Weights of a small transformer language model.
Size: 21 layers, 3 heads of 32, vocabulary 8192.
Each number is 128 + 24 x the weight over the matrix's rms, rounded and kept within 0 to 255. Layers, rows and columns count from 0. Numbers have three digits each.

# k: layer 16 attention key, 96x96, rms 0.123, rows 64-95, columns 0-47
# q: layer 16 attention query, 96x96, rms 0.118, rows 65-95, columns 0-47
# v: layer 16 attention value, 96x96, rms 0.172, rows 64-95, columns 0-47
# o: layer 16 attention output (transposed), 96x96, rms 0.473, rows 64-95, columns 0-47
# up: layer 16 MLP up, 384x96, rms 0.154, rows 0-64, columns 0-47
# down: layer 16 MLP down (transposed), 384x96, rms 0.169, rows 0-64, columns 0-47
k64:120131114119129135120166157138164110116124123107124116128153141152171116119150123123103111166121150127085112116135133107130099108108133133112112
q65:142145146142143126141147151107109114134171153100105107090117088146128163113090148115148158105106129134123118158084173124148104132113120117147150
k65:145135095135145107152137121118104142130160130134137112098096100150124085132082114090105140126122159153130129115113143112143124143085105147113141
q66:097137105166167109129150120109121133120130154134120112160138136138130119146145125136160139143093121120097129120129146131172108147114134119154093
k66:122116122130150122127157126120103117137100147135112097160138119137133122175134149117135127128109123146101123167122173137141120114090148128144095
q67:137119145132136136146139168129105102102139093119124115137130100138135184129118157104130144155132116155093120124169120110143125151090138144119088
k67:140112138129111142127179133105128121102143134148141115124151108142124157103144146116156134113129131115120144143169118153115136156092125113134102
q68:157151099126134114174115095119200093134124140128142122134131130104094149150085149154147151115140087124140100137188119154128134134130134123121106
k68:156162091130140147151123120119160130146131145119119139122098122129125129139125136131145118104143123098081095134163105166150121118137135136089109
q69:110090117135139118132139125132106127124118115105128115143121121101096121129120149112184111131133167127153104127108146140121137106150159148114134
k69:111131114114114111126151136126120165120160135096122121135147158121137110113153161105152106131114150110116108126113162128080145101134158164122127
q70:143138131092127122117118117174153122114121116142123135139117134132090111101154150116124114108151149176129130111102142135115106131106107145111112
k70:143148153109129138113105127132133139095126125138118144136138103128094102109128163120134158105123169113131093137124134106140113147115095115147102
q71:171126176158126116153118113124114151133137148106138114142140116117149069121154179113102104145168172100150133119113099115131112124137110142141070
k71:140138153146108140127118085113073135123109143106138124151164136144155081112145127132096117150148170122099140105113105132127135108144140130137118
q72:142122123087103120098150129129141127126137162142128125120112125109117163114184143184119136145119136116104123120157078134173167091069142141122110
k72:151134127084091160115109102109109114152101157148119156135105138117125117136156164155111196119102109159123125131160097150125154124126158133135122
q73:129114127138114139100136123136107133131131105122126126098123135174124175104123142130119137087086149120120125166184137175148117083137110159142089
k73:144100104111148125135133123166087136116103127103132127096136104150118132095125104114135135110100134174120119146154122156141113088144132173140133
q74:133157127095136127152128136127159128140134109165120127102134131123121135116152118134115122135087144153127148146128088158146168104126132137113152
k74:129156120122134141149097138138120135124094111150104136111133134124138121120130130168140162161109127133120146169123109156146148108147127108107173
q75:147100129160104134114162143094100108157126121161112128161099086150136117156131157124085154113112118157109100151093115134141116121160119145104121
k75:131106119126123118137128111099118099148103110140136125125120111138131122144151127120115157096156153128104109134141143157144117129119122130120064
q76:162155133148061129092161137158154116073129128126124127119177113119106176140152137129155126114093112116127163085144116130133140098149131118152088
k76:150122122159070127108150155116137121088134145130107120060151122116133111115142165164132143144091109103132140135171116105147126140133163101137135
q77:152112116141142090123132143134137112146104130145144143133115127135094156114115142132120110121143125146154157096130094135119161091159124152120122
k77:186124148117088117127128173122116157148128138128164131120136140125147136115108172137113137134130151148127115141137104127117145121179141136143127
q78:123143130105132119106125149125115116113157147142130084106112120160181117166082154094121153157117160140157119171105147117149150180139136113108088
k78:101132143085156115116103142126142104123126110129134085142091136168174155153090151064102127160131124122110128178127131123146151111153133120080096
q79:137131123071156182133125132119141134135090105124185097144138098150097100117130108154138127100149118148157163093116127128134118107121143131094165
k79:173149133081132132121133116121090138122120118139156106127150145132093088136102128182141156110118161115161135119123122120163144142156130089105142
q80:112141127139119099143091144121143138097130101096129106088158121114123155123172132126129160155144118128101113152122075112141131130136118167113098
k80:120151140155104113109103115107131130109154101147161106118156123132114147144134147140139180155147174094087119147129155132131125124139085140103107
q81:143133129119139106136093111130151116137126138125112127157139124148086149119140143150125071127121134123112130133123111123134095115139134135109147
k81:152133126109124134131120103131130137107138155135167145107110120138106157140129144170134112146104128099147125119106125128123143138126103107144117
q82:137126094113107090140138115124097110116121120152127092125108104162134136140129117144142108084126109136153082127098118114172122107133114133125129
k82:134129103124139129131163185112150127130111117123113107128098103143170156120132126133129125099123080124180094096106104125141109097148135148105127
q83:146098102143116152157135162098138149099152158107126127103152143172118136104147126158122133165121134128126127113122115141121146139116122160164142
k83:149091142151114185132109105060091143109116151124137127130152165143114099126102151168152159150127156116127115126120145136094133165145129088148137
q84:164146128138101102121122147067131159118146131122135129160111146110157094169167150117148101114131127083106131124091137136112154136106099144100145
k84:135094106125111081135128131103152114109108107156138139156123133099150113161130147118136132085147116134146113101101149132115165122143096156106140
q85:137116118098087119143108117141103117151141119117115145165122148127120118115128161089159139115149116152132130157178132136137110139106142149134129
k85:126121117128106126170138141121121124140120122109136110138144140136150151110126125084134151130145121130144113158151131103154124116102131145150135
q86:128165106103167127120114136106143124108131155114133151143145119130120127168141137160127101145124086103084144107144108138101117121121157130140119
k86:103127070090137114110112159121119145139142167163136137129143100121098108150146141139140081171131090171138123136090145129137129133112149154147153
q87:148122130109093121129086135125146126132112165128117107156142136120122140117139140150121127163115123128154117088133148133197111128101107164138161
k87:151160140104096110114107130136121116127106160109118132145114146145150129129118162142127184127130151167127129098086165161155116131137081152121126
q88:133089132138149107118114145091117137082096118112127126134150089164135154103126127132175158110137129141182141139080177141110078134164089104133125
k88:129150129140130103103117094109146106088101129104163137098153135138160124128126105143151121117138112138155121130115148151085099146120109110113109
q89:118088127126136138126118136130107152102134097118117097105152155094144117138114135139121106163121116119144106112151156150146112111167080141143145
k89:117106113132160142097106131125154150103118120091135145126158165089143118161130140101122087150138130122142141105137119146116112089128105133127105
q90:140091136147144162128114152129151172170119110146153127116103130139123146145133134117169082159157105118099162077136128116189126133121126129106154
k90:146096165107150146135140168110131197154106128127114105163127098119118090147140139126128158106115132103124127098102160120133097196131109125104121
q91:156143119120090134121157145134148133124113108134146114114169131062126151124138124144117110145169122134091129108159147151134137077159164133146132
k91:153154093126092138128155155122129145138126140123122123094149124096136113138142120164131122136149140095131124128165121144140108149153139126156146
q92:148110098128138125116122171133165098118131098111145119157090149121137129125140120102102121122110137158110154146136094144129117113141131113066127
k92:121131113124142136139142154137163104127128122095134130139084137098110158134148144104113116145130143129131119158114109125153122159113146117098133
q93:119133166152080133144117112135167141114144103127095144116128116139095129134099070184126135116155125098146155103152143154166109100114141129119098
k93:132130169164084138108115130123156134123155133137100147135140161144097097129098118177166175131127110134141128142137118127174107113138154116094112
q94:164104153144124119112156134144115145111128113145139121144157127149093130148134138143144112129193112104132143133123124136119105128107149097124172
k94:177152173117131120092174123141085134108138110128100128143133087125132132146154142158135153130153106112128142129130145126112125126122143118138139
q95:127093089167108119122107117118119128153108107146137137121124087116114146161115111121158091104153152131139128112136072126135118105132164137180122
k95:126108100178095124139113139108133160138132113122135138129146108134107182145115110158123149122136141113130146097124102118138122107124150147147129
v64:131122144126109128118125120124124147155131134108143095149108148144133098119138102094111154148116116155138138129114132127120094131105129128110099
o64:124142119138123117139111125143122118134138131143123164141146128136129136115116151124138100129133143104156108109125136165128141125116109152141124
v65:128133141133134143115126141125149148124159125110101133109134139144114123104122102127135139099115120106110121158128128121104151131134127130133125
o65:144136093118133124128117105100123133139100119120164118140118099125128129134148137122114088138156147121153146123136117102136100106148153138112149
v66:133139115153153087139102124129136129116129141155146117106115137130116133107133137092113137126148162123122141131106106138111160128124108129123113
o66:120111083111122173121171092129161113119126138139117137151131126136121134123126135177129131113111129128082125134144146141142094134127128105136127
v67:113124143126156114153107129133120126107138124132143108103130139150130124110148139121145139111135120140154110137143142142100119115137125149135157
o67:136124118127140129108169150129133120113126144126115133139126135123129155166116114137141133117135127137088128120106102123132120173129137109158119
v68:131105100124092140150150148127127115165134131158106101132130113117131145128122096136137151125121149171149120156103113148102112136130145140102111
o68:130147139160138119078131120143125153115091125088156115135141138116125098106137165119112104134104119098139153088151141099150134097149125144146141
v69:095124118136103128130149137126101145137107128145126146113130130149110137114100120131121175133130123103129130130140133126117106134121117107133129
o69:153133143121153131107146136118158108094136143112135120130119123102134134118146129133139113146132118148122133094116144114120141132137142165129129
v70:129108117136130134106132131112132109148126127125101171124146135094084097135110151096129111101102123099168149099109162114144123141129111129126135
o70:126148135136129121104123127111145132140112140129132117109124096170142153132147125118117114136153149140122111159136108122137127109149141132104112
v71:133142150129113138138112116116132111116130117128121135120129113114149135124096138131108133121125117131157102138140116139125117090142131142127131
o71:151109116143124117135144112111103151156130127162151129122130115128131108126139132112148120128125119094086154129143135131127127151116129140123106
v72:141145117112113133098083137131113132163177129142133123131140131095132116101121083155131133143135130145112112130131123097117114146169106152141149
o72:132111102151135127164148133107136150099104112116116088139142144126128140163136153104127119157133131114139130130141131137116151116129110112121120
v73:125124143119119120108145144114162136163125105124121114143121138136139111096117117105116113108131124115130119125115143117129131156155137101150116
o73:123144109129148126139120114147122122105126108110151119132124128106113135118130125143157153137139145136147127127144116121132114107107107142134127
v74:131141117138128114131117122117117091139146126145127148115128144107154147141100127170102154099099127126136103103107134119179120121142139125157114
o74:130128137133113143126102154134138122140151110122148128130144129144132122135128141089155141133124150133104151150143134119120138110134149109078118
v75:105120112144123151132127112110116120122134140119143125163107112137145145128122126099149140127153153133131145167087143156126114116141132135139134
o75:115124167103123105136170150131115138112136141132109119099154127141117124130157112157133139112097104112132131086126114115120162141108146136126134
v76:134146158115143106089100112147127112121127118141115121124124133140123129155129146147136125133125118088113097160114144115111142137102121120135122
o76:137101096123139155154117169127094145141150108119142121135129105136127116122095144112118108119125135155128149114126118135126109130132115133135140
v77:132116121134147130126141124121112122151155139147106128116136141102124132131150139101160115140124106128136108120139117136123132132109124121146140
o77:140121126119103112102118114113150151119103113135165118142151117152134116113144144130085121126139136147131122143135143116147119131150103146134114
v78:135122129146117093161121123133109122123138160094105111130122153130136130115080133122146136139125109113119126138141172096144136141146120143132120
o78:118140101119160125128119141105112115135144092143146127160147139129143129139149118141105099140118127149128135139129104138108119088142132129114121
v79:124121102125149122103122141134142119124159168112146123118160101136165132143122123132102151151119123115125122135138130120132129103101150092139135
o79:137125126140128169141120137129104147135115102121121151144104156116099135129136102105132088134118154129119135136116132140110155132123118136111122
v80:145111158110124128164132101122159129114136099128107084158100089136145133154097130138122134142130137147125128132121134153136145117132159124128136
o80:123113119145108130134111140163113127120124146130120124097120143112128122126138129109127140109096137119132154131134112114136105144118121140139133
v81:134146101134131121101127109124134137127148126099117130124105143127161131119151121114113151105113155136126120107116132123125137122137137113124108
o81:138131112123125139135133098133144134137107137146114145149143120154097123142132120119111109142156126126119145137130129137155112116125134128145139
v82:146118118118128113138149128125154126141142130133117178138131143140131118087108124140132119115096113135105099134103154115127130136136109112131142
o82:153146120131132144117125146117108134125137124111117091159107103112127110150131139108098135149138136134127151128133116132145110100146151118107128
v83:149149146132130113127120148108095140137141118161135126133119126157154141151117122117141127140129110123148132122132122115107114127144122112124136
o83:129112113134131145136128130131118135152112109116120116147147124124109132121129150163125131115140124132108126117131118162129111126140129135129126
v84:115149159136118126145142130136101154126131140097124146130125136119128126144138122152117150140105112111141118115123146147114119136142106115145088
o84:140116131117132105118136123096126100111144109152154101109150090139122145132135137101129127083143126156142147131128095100129121125138137150123136
v85:144124134127173160156142126131138104140139121130134138134153145122128118134136124100109152113140132121126111120123144133159129118107140153137127
o85:138117093127117120102114140122129118112124121116125113133102134149126141161142177131125113108117122127134132161121140101123124126124112092121168
v86:141124121123110139131134111124130159119123142119162121111162126150135118170115115122145110117156099135141135109108121158118144110149112128125123
o86:085131135138131144138127156124117096121139137127118131130129118131112113108132113125127143119086148120136109133133137124115173145117129114116116
v87:105099140143133119115134107107099125121155096139116129107144122123158118121104157116161126136128126119135123165102120119155126161135144144103158
o87:166122131152116113116129141149171151143101129124108155130119108131110145118144115150103146142122096136121135115142126148114113137115118134148123
v88:127135101101099132125142150135104119160154154130119137093069142110131109149140127134115129092102117137153137136141104140133137118088135128125135
o88:117120146127116093109107135108129155155124113124144136159181136140147118124110138123157096174146109110122113123130137130118124131139107127121105
v89:137138128120110121139119132086112126154116133117103104127129157151153127129135123124130119119141125157116112120128115140113164141148116124124130
o89:141113137138137134122147127131112148122141132122132130139157115108111107124152134122137124135092112126122137167152115119142112111114137131138115
v90:142122109137162154118140151107133107128117125143133121133126109137115122154162157127126121153126108123125132115108128126117134129140144143132137
o90:102130130163096134130123114159143134129128125121108123109142140125116155097122114122120107120095140142142146122144114102127137114140118122133131
v91:136122130158114121106135131136112106140117130130133132144107118147145139118145118117112125114134129129100145138137145123116142147129127143136136
o91:102151084100131142123106118135147149122147136121111094137152143118101127155105125133137109131087143113149114128094116143136119127121125126138127
v92:122137140115145145122172135120123130152120120122146128149129124153133097149132107144135140122117132119134125174137126154170142117122113117144123
o92:132112168137124130150098138135121129104129138124094147127131136110124148113108132126127099137166128118138112110114139112110113123125132136125146
v93:108106142141152122138122112149133151134149099112139114132124151115115116127151117151172137087158112136124142108138148095133140103116103112123124
o93:145127109119128118143119114113119118126136115135120144138134116140132131149115152114101129150108132134119126149134127141121137144138150125127138
v94:134107141137144131120127133117124174156149133137131114134118114149131117123121139127101143130134159106141113112116137142145120131139129114118148
o94:128145117132131173110153127136151109094115129119127141137119112127095154128120139136126124138099127135127136106136119126122133127122134119135100
v95:146120131163106146126146118129137133133126131123126114113166111148103151115112125106120136137148118141104139138098133120123137104121123120155125
o95:145136131113139147114139123129131121104143119133145137168106167101121084142141120150109124109128119114114119126162118139125119149127124141112155
up0:100131098165145162090126115103146090114054128130103087157122163111117125143123134088111122138128125130098147110119104112170115168124164107196173
down0:090165120145109103161067157105098122168173119108120175149150094164093107117176168091093109159110158146155134146125144156112165128133084133147128
up1:112152102102131148138121120154091138106093129116119141094166137100092127149159155182181133124127147148113101201154151113163115153113129146120166
down1:163117116172100114157153108135119127130100133113077157107125130164132110099121141110128085108139160116129110105092135138142175131136156129139113
up2:143129078092131119124157108107140130104085133131122106120101138169126096145132110134123112131144140155141090107164140144139140116130108132152146
down2:086101147103116140139120092131112134180128134158118107069160102104138129168151119125179157127087136075132149125145136127133111132108204142099110
up3:114144130104121108159090088104111146115131123121121130152167112156135134096177129129135137120123094157153159078139112152133114127144104184110151
down3:119150131146156098107122160199121096146118124135126114129135118135086179140127169119140160125090108123106122104143135153120120131125132108131138
up4:102140093099073160130154140075123128127110116119120129142118135115109141156157121130121141172153093151130108096157142083139106150146137144125148
down4:154110103156143144144174081124128128157142121115120190104102138133108144076111142134119162129124108133174098093097119127084109102096145145114112
up5:149114139149110166165108106130092141130123098036153162153121154145107178191156113112161129094131096147170134155128106140111151168140133116177103
down5:113136102130112083142089130136136120144139148109108087111136139133175138126109084133150129122129128155161105094143089099078127118119120137109167
up6:167149159134124136071142135168128117099089164140174148144129121112094120115172101126121114148156171126120092161115115118137119116163100106093168
down6:110110073102128132186112131118093128120145134151103083137124099119132124139102118147161108157114146143118110095105130132114167110122142115132109
up7:114139169124100126156119124122095111105141124097134099148146103148147125124144110142152096128168137078116132120100112141132149170149156122160127
down7:138159069127115133165180122148145072139125130123107101162123106102130133131070124126105111099128111161123136109169113151138123145183145118141122
up8:146112102128143117142048134129144152133117148120112142081129118173150106082140139115100126123135117142145130162127087134165133165108146157091127
down8:142113117100153144170122167122099142048157127168078146129150131101095165146117111143154088148107094113094134103109200213112127121100121128173133
up9:127116130141119137113138109129142168129116124143125149142171108114112097135178121131155114130119147133126140107160123170093133101123127090121135
down9:145123146115124157150116147106110134161131151108123113134099106152127135107118139105108098136147128140134126121113133138122078116154128145134106
up10:131096130122156126148094086116155140135096130135113137089142166119101183173129099101133106168077102157140094100119149164158116108166124111121150
down10:114149135144125118118161190107127092121106148098205105117107112155134070097132142111123137092123170139137127124177168065132178138115139126135107
up11:129162062140083137133157134128137162156142136084116161122144125087125098128102127127117143124133163171094133144122085125172158156114123151119134
down11:108180089145142107138114134094133120202153166127103161119106115094129132121110141127133104131110116108106087145157136162107147124185104106121112
up12:087106132124133102096133137110143120139116071138110167199139130118177111120105112171114169135136147144130151148105132090105162092128123168129114
down12:149121149124128129099159100165160115104157162108152136109103151111131143143148133129120107121116149151122134149115165085152091041135102125112127
up13:117135122123130143125128120106144095122134150089105152155085129188136109115145132112124124094126125140129115147146166099124171127106093112111148
down13:103133161147115104119101103119121134111155150132126143155128177096112119121131119153126115124164118099109159119109149163135102139136111126160139
up14:124166161132131166147130094120147114090163111113124142159096120141135110116123142090115132188161077103081120103076111106117097137109138119120113
down14:106154126159127090115087106103143090147111104168130151091146147162165139118098141088115121128168150124168113149139092116152108110121133125142142
up15:153096140117099161084106121112149139142105142133099134105159088149102130134132126102147143127094156126135133165092158146172129163110125156129112
down15:153133090171139131197129187136121125140139091111130153139130140135098109118126166139105150118142167091131069122148119157095111116130114100140124
up16:170126139178091106121094147127108123148171170126148111121158115161125108129125149116101117124094126146115137133095139122073115131117147091140176
down16:136107148101114132131149130116122148112116113132116154150117103143170128150173118136079125113142085142124133112139144138160144162137124177137121
up17:114084146158111168120093182119125076146124125109146137126141157170167151101135090137104130181149144089174069118175133099108065133072091102137130
down17:124111156141135152122157102130131126137105130117159128130099172145157139109108170100036087196095108105159098105126115114139088104106134171127098
up18:104107109158111156153100134142128136109102127085069146102119108128176115141154139161159103150146117129118112123147100112150126166121148135116162
down18:174147120098106103127144103133145120137154118134129097134127148114092135122124107142157141113131123089145124147156186193111122070132151094155149
up19:131093158105146154123128183097119151132170130100151140101115108168080127083082152143110139116087064177127160153150074129129144165128143145092174
down19:116123141108124080131148151147098173120126113138142099094145168136120119087188116136116144134151128167155128152102114136174133144108159100121177
up20:136098154124115153161128107142112119133144140099144147092116115120140108151135100175141097152094142153157140117128123102156175146124132127104139
down20:169123119124128141139133114065098127142123130128126117159097164111139143149134153103123142114120110090119145126109166114116109153141079114157106
up21:163122104153099156192140059129142134132139143091082129128124159157098150091190132075116153136125142131116137118167137091159166149117104124114139
down21:104186116098125099140153119114145147154159157107143086202108141131130123140121126138157082131120127128109176110075139071140091148138078148110137
up22:083112134100089118153113147161079105123083137152128145140103103118102152158152139155139131148141121101157117114103097136092091111119094116132141
down22:135133126111163159108151166090146141150129085117143118138140092096124129099091110150152146157105086151122119081147133123114124136144152143134122
up23:137099174158161115142123169121116114098152145125152143114117125160111153110154168129132099138124128139107191126107131156110127133097112169122170
down23:084152162160075135119171114134102147130151145119124123075127085138133145160139094143165135143142127123158124145146097137144148161104133117148125
up24:104114116132147138140126098140128134149123146153124149108133106146126137143111112080149108147121144126142117181124109136135114121135161098152112
down24:125126174106143157104142171101102130125135122097134091167116116142121096102182147167094122093126130140160157089153148091140175145124139132125141
up25:096105093134096126101151113122116142102140138097139125190158122118155140164084103100139112141130121147147151105185123160115119154076140126102136
down25:103088130108138133168112153100114101131134135172110173150096134163102132130150131093071165150166133160131060150154084135113166099143173136158123
up26:104107157115095126169142158072134114103087174121110159116111121110135161127117135159147167163142108119122095125106101139138128062151133156098161
down26:139138096079113112095104129068115132189141182109140082134152072095127106165123115140099089135160114152172124137108126133137117033126178115118151
up27:121062141100118132178076141143139144107134140144125170130114129125111161140128097118087137121111191116101128100133129168153110080157132124132146
down27:120174150171155104109143147070108090132140112096192097124090169110146131114125158126170130088139118120149156110160159081100136130102132135141132
up28:112113136111130150173113122120138125129103128136129151116137123131107126133132113162181110117108119163128115133155128145148107102125150110132110
down28:123135125155110140132157129155117120118123109101115108119132124131154151117117129097102126143130117102141116093092124129113134103161121152125126
up29:113132101138118122132158133107144160102108110163127177144122107161115107113121163140097130121123135134181110164119145111158125154109127112085119
down29:164131132138144110134128108139126078167151136120070141112080122127084119129096092128117133123132101114096125110131118141099129147164142161128166
up30:132121101124087143151098135157127145080131109139137176154165120119141179134102118144158151135147125140152125198094116070110162090138127117146137
down30:144144171121160159135152152136135139187102138132104131097129126133116105168120149130128101152117112143118121175132107173131133161109109121081095
up31:125135132160108106102146123101180138124135194116143075102105129120104107131093097110082148125136117124142130117152152147126095119094103121124101
down31:124100153149111093187161174109092129085123106151121158139118149148112145133162166135105122144145106101158140103102113131124159124113143138102119
up32:135109148091118116096088128129172156096099152125129120120084103194114128144153108126113129119134123113120165090110098156117127153083096163092140
down32:165094110117124120135148142124100117113132119139142107136130139129132158144134135119140097139133141085121138076151153094094087111105146153128110
up33:163108168150132119135135144111148148118123144120111129108092131144150118135152086100133123088121096091122136147074150135134107135125123146120151
down33:136144136136131112112148144138125148131106094149115109081142159142110101120139146131122076167101133113155153098154117120113136083140119102142115
up34:122060140112176135157116130157083181102140136147156140149142118130110121095137110100119161135103139159118131126118107128149109120105124157145135
down34:101182131129112115115125116137149107140119157109156107124107114153110105142092121140165137109137120161106111118182138101134166117117058126167103
up35:154103154136153141144112150128126128145106131119145115153151082093124125137101116134116098120143092149132121127119144143109158150155154166148127
down35:136118110147115109140145119177131102105114148140118137086117141124112143121126144122129137113082141129133103143146124135112160139114129108109154
up36:127128131133104102140180131156114136138142123122116136114112132137129137201134144126161119147089142141113114109202152120142140149122145111108093
down36:124135078133108119155105044132174124157114184124101111127126107113151137088084125141171100133124111135142134105129116141129145121162116127105116
up37:103116106106148163106145089162137127107134145135119150107130112147132161131137108147135123152125170137105132133162124115159133148154134122090109
down37:114165149143120128140129139137144163111124079125112150135117158137131169098079158196107130125121139102168114087118119142131129137103102141166123
up38:164101094168135116147137110123121140092124110112136116135124129181085145097137123124152126127115146138135130087139156138125102102106129096139112
down38:092124173082101115136134110107134134140129171153112133095146128131196144137152118096115137142161144114117136106118126134146161136143134170136145
up39:135092144113132132180133176087098159118141104112147128112135123130147133117093122155140135145090164164110132113123133132109140137139148121158111
down39:106137117115099081138133069120142139112118133112131155107110112121100136121134132105129127100132165109126118123142142127164140133117172140111129
up40:098143098111131172118114096114132114144091145153130116148148134136116116143115140160094115131110141175142123134091112142183153101135114118152109
down40:177101176154112125160131152131105110133158113118139167122124131093109108101128109118135148118144100114092176094165126116110106137120156168123134
up41:187153117127148102129107162130116178133094163092088125159159112116140092165127134154108132178141157089137140123122115122116104129099120143148076
down41:112110159104099129134123068170140130129164103116116125099144117128102128155151095143177160107068095137137167151119115126140085131155149126079156
up42:175122141142145100149115147103166134098122120130134151188167035161120136077106112113155125147156090122141080160113160072129145170127169096144183
down42:153161101176140152111138122137051113147171139135145152166145111185144160072187155128116126141099101156096061168186172145122150080136146101097139
up43:121137117125092115139130153111116155123122125148109141146120123114117146172114136118136124143144123131141139104088122097150153111134149136116106
down43:138130134109131088129159106173159102138143144085153097096099100083106137105114130128170144102128104116103133148174151120138099082109107124141174
up44:147096102149146164164142110166117155139102149068127157114135137154103134141144151143107149159133126115112090128156134128097092115170137155142125
down44:065127120099145126143121159104143126083155112130124125113158147107137143103137127123172121134109137117161164118124114080126156115113101095154103
up45:085080148161123175169063138120132128100111106107145099115182130119157135123140112114100077127145115107095147123104101142131115142124133173142153
down45:125132148101159136129117075141151127069162129142109073118125179151164072131117112114137126108101110095144113089132185177110114180128137135098166
up46:151100123113112121133139150151101126146126197104144105105129048112123101153104125149125105114103099137130090140126145088117174136178117123101145
down46:126168109154087113145155147105148139105098129128121187123099139154144114115122141154106114089164139174137153195134082159154123135100110159135129
up47:152140112146091137117117130126128132112141093168106143135102119125128140134110104106121125115174156166136113079116114136131121126103093159086110
down47:120122124146136149092122101163184095112089113076134122118132133095129130161138157135146123123145131088156099150194121112134130134110111126106155
up48:134126120148128144144126152168164119159125119144126092129128117140132116114116124134111174149146106131202130146132127146150139121085087125109137
down48:144119157119133116161137142108128128115145161139133136139109120123136132125125127111147075164124122121107147124108120123126151130147116159110113
up49:125132133143133125114132157120185129145141131121156116128116125127117083130143118105133127148133126148118152152119099153135139148121140087109144
down49:122156131118121109130118100147142112122115130135104141141133109101159130103148123106137126087122107126137119155139126112191130087155118145146134
up50:151133127165145138103146153124141150147110086126104133125137123115124132110168139108142092138108134136127111126133137143088188156112130118133138
down50:152119130138132122112131132133114119116133139131165152176103159121108117158118147148086138131159123107122119123128093141128095118149103141136158
up51:143124151169089133182180117121144142126125104097154163092153137147147147157101131113125127140100136111170123118118132121137133123111120122121133
down51:148116169158112131138155081130148104103097125111153117160121120106151107169121120135135106037139105092177165109129135130171104138135120136108127
up52:156120148137157141120100108118094137129133175113141119123153093102086177170112136126130124120117148155160104141132088124120096153109128161145117
down52:092169099132108115120155125122123159151091131116093119122153128135151171142144149094064113137134143118167113145131128153168143106117135132111103
up53:107132109156147131131112145123116136108119141116086142141163108117107159091140132135105148129167117113140121158110088112072157129158126175128101
down53:129124097156107135148062139141125161140099110149169114122127149075100130161121163129108118131110155142173129133112121116155128146160161142148125
up54:114113165149120095132092143097131149114157154166071113102137100130096142148105159121115150134117148111096135134109107130149128154089137118133169
down54:177112121142095122136154161119111116193115149135119167134139112120098162112129121076141094147117119135080165148179152091106134090138077145169102
up55:141133122109146129104154138146165142088116132121136113141151112092101099174138153107159132137081085126147146119079133135119099127105148095138156
down55:132125140136093133135105120105110131187131130141109173099117078175125142113115125098126139136197154138106126162149133119158144102132141137140103
up56:118091115090166136096136131107130166142118151099145131124130131129064096064159156094145130175130151196139159118118166136140140086144117152136150
down56:109109151107136117143090119148121106096140115124111156148165158120180139183122088099123125096179105147114122108110105120116107136133148104132174
up57:098165094124134122116150142119127126124105167175164128076135122158087180144107089106101166125128112107133123129104084111127115163148134109127149
down57:135154139133150106159158148101096138117148148094163135149165149107114083114103134125163126136100124126175119099117176132126136091107131158093118
up58:090119092158104135150104123122123120108104134102137126118120149120113123111157122134155103110120125122115166120139103131103125170138145175130115
down58:109106111088126138109114143131106137134141101123133152159119143118152142152126156160133157112153098119122149109154131133112103126128166159124116
up59:143116162156105064170113104137139141151126147121111102109128116140130129133100111161148098146071119143101114091125133135145158165118145133141141
down59:112146165156107100109118114119124135129116123134131141126136135085132122110191111130128152103133123103140126128140117146114132136145205159136135
up60:172136098125139125080133099130110092130107119109115136114114096121119140126138122145133137148137177198112127132113134168128140111128106126100113
down60:144136126111125106157119132171129108108151155116126147161102149159140097112134128168157138095144127081139104097116080102119142097141122096106141
up61:158098139145102137124085154129149121143151145133139182155136118162143164141079126142104103124142119129164105135104097154098135119082168131113167
down61:134169158133166126094131090110124137110143153108110092134120104111131063131149109135096099115082164171106190110168145076152140080115110129140119
up62:142110116112125141151155168149125086153152102129122120142120112111140126110113124186120177158172165123125136127104148111103085151133142133099152
down62:125123124144134085102122083133145101118127152114112129166119109109119084116135133127084146126130132160161104148116151140130135161135160148141147
up63:113145138131133116160161151145140140159084134138124117145125129157095122108096099125160122154147136110127123117145144124142141131104116092147132
down63:147094129081157159105114095134098131105141105142135157133142136116165137120122131115080112104118103133135126145099095153164096120162163190096150
up64:132158135144173116134103094117146131146125086185123056138130106151095116119103093109131140124121140134109095121118128155132168161110155115093169
down64:120144135154114146118117143111115115084133083145123155123123157121123159096132153139154124108161094099140157121141125142137135098138143135117129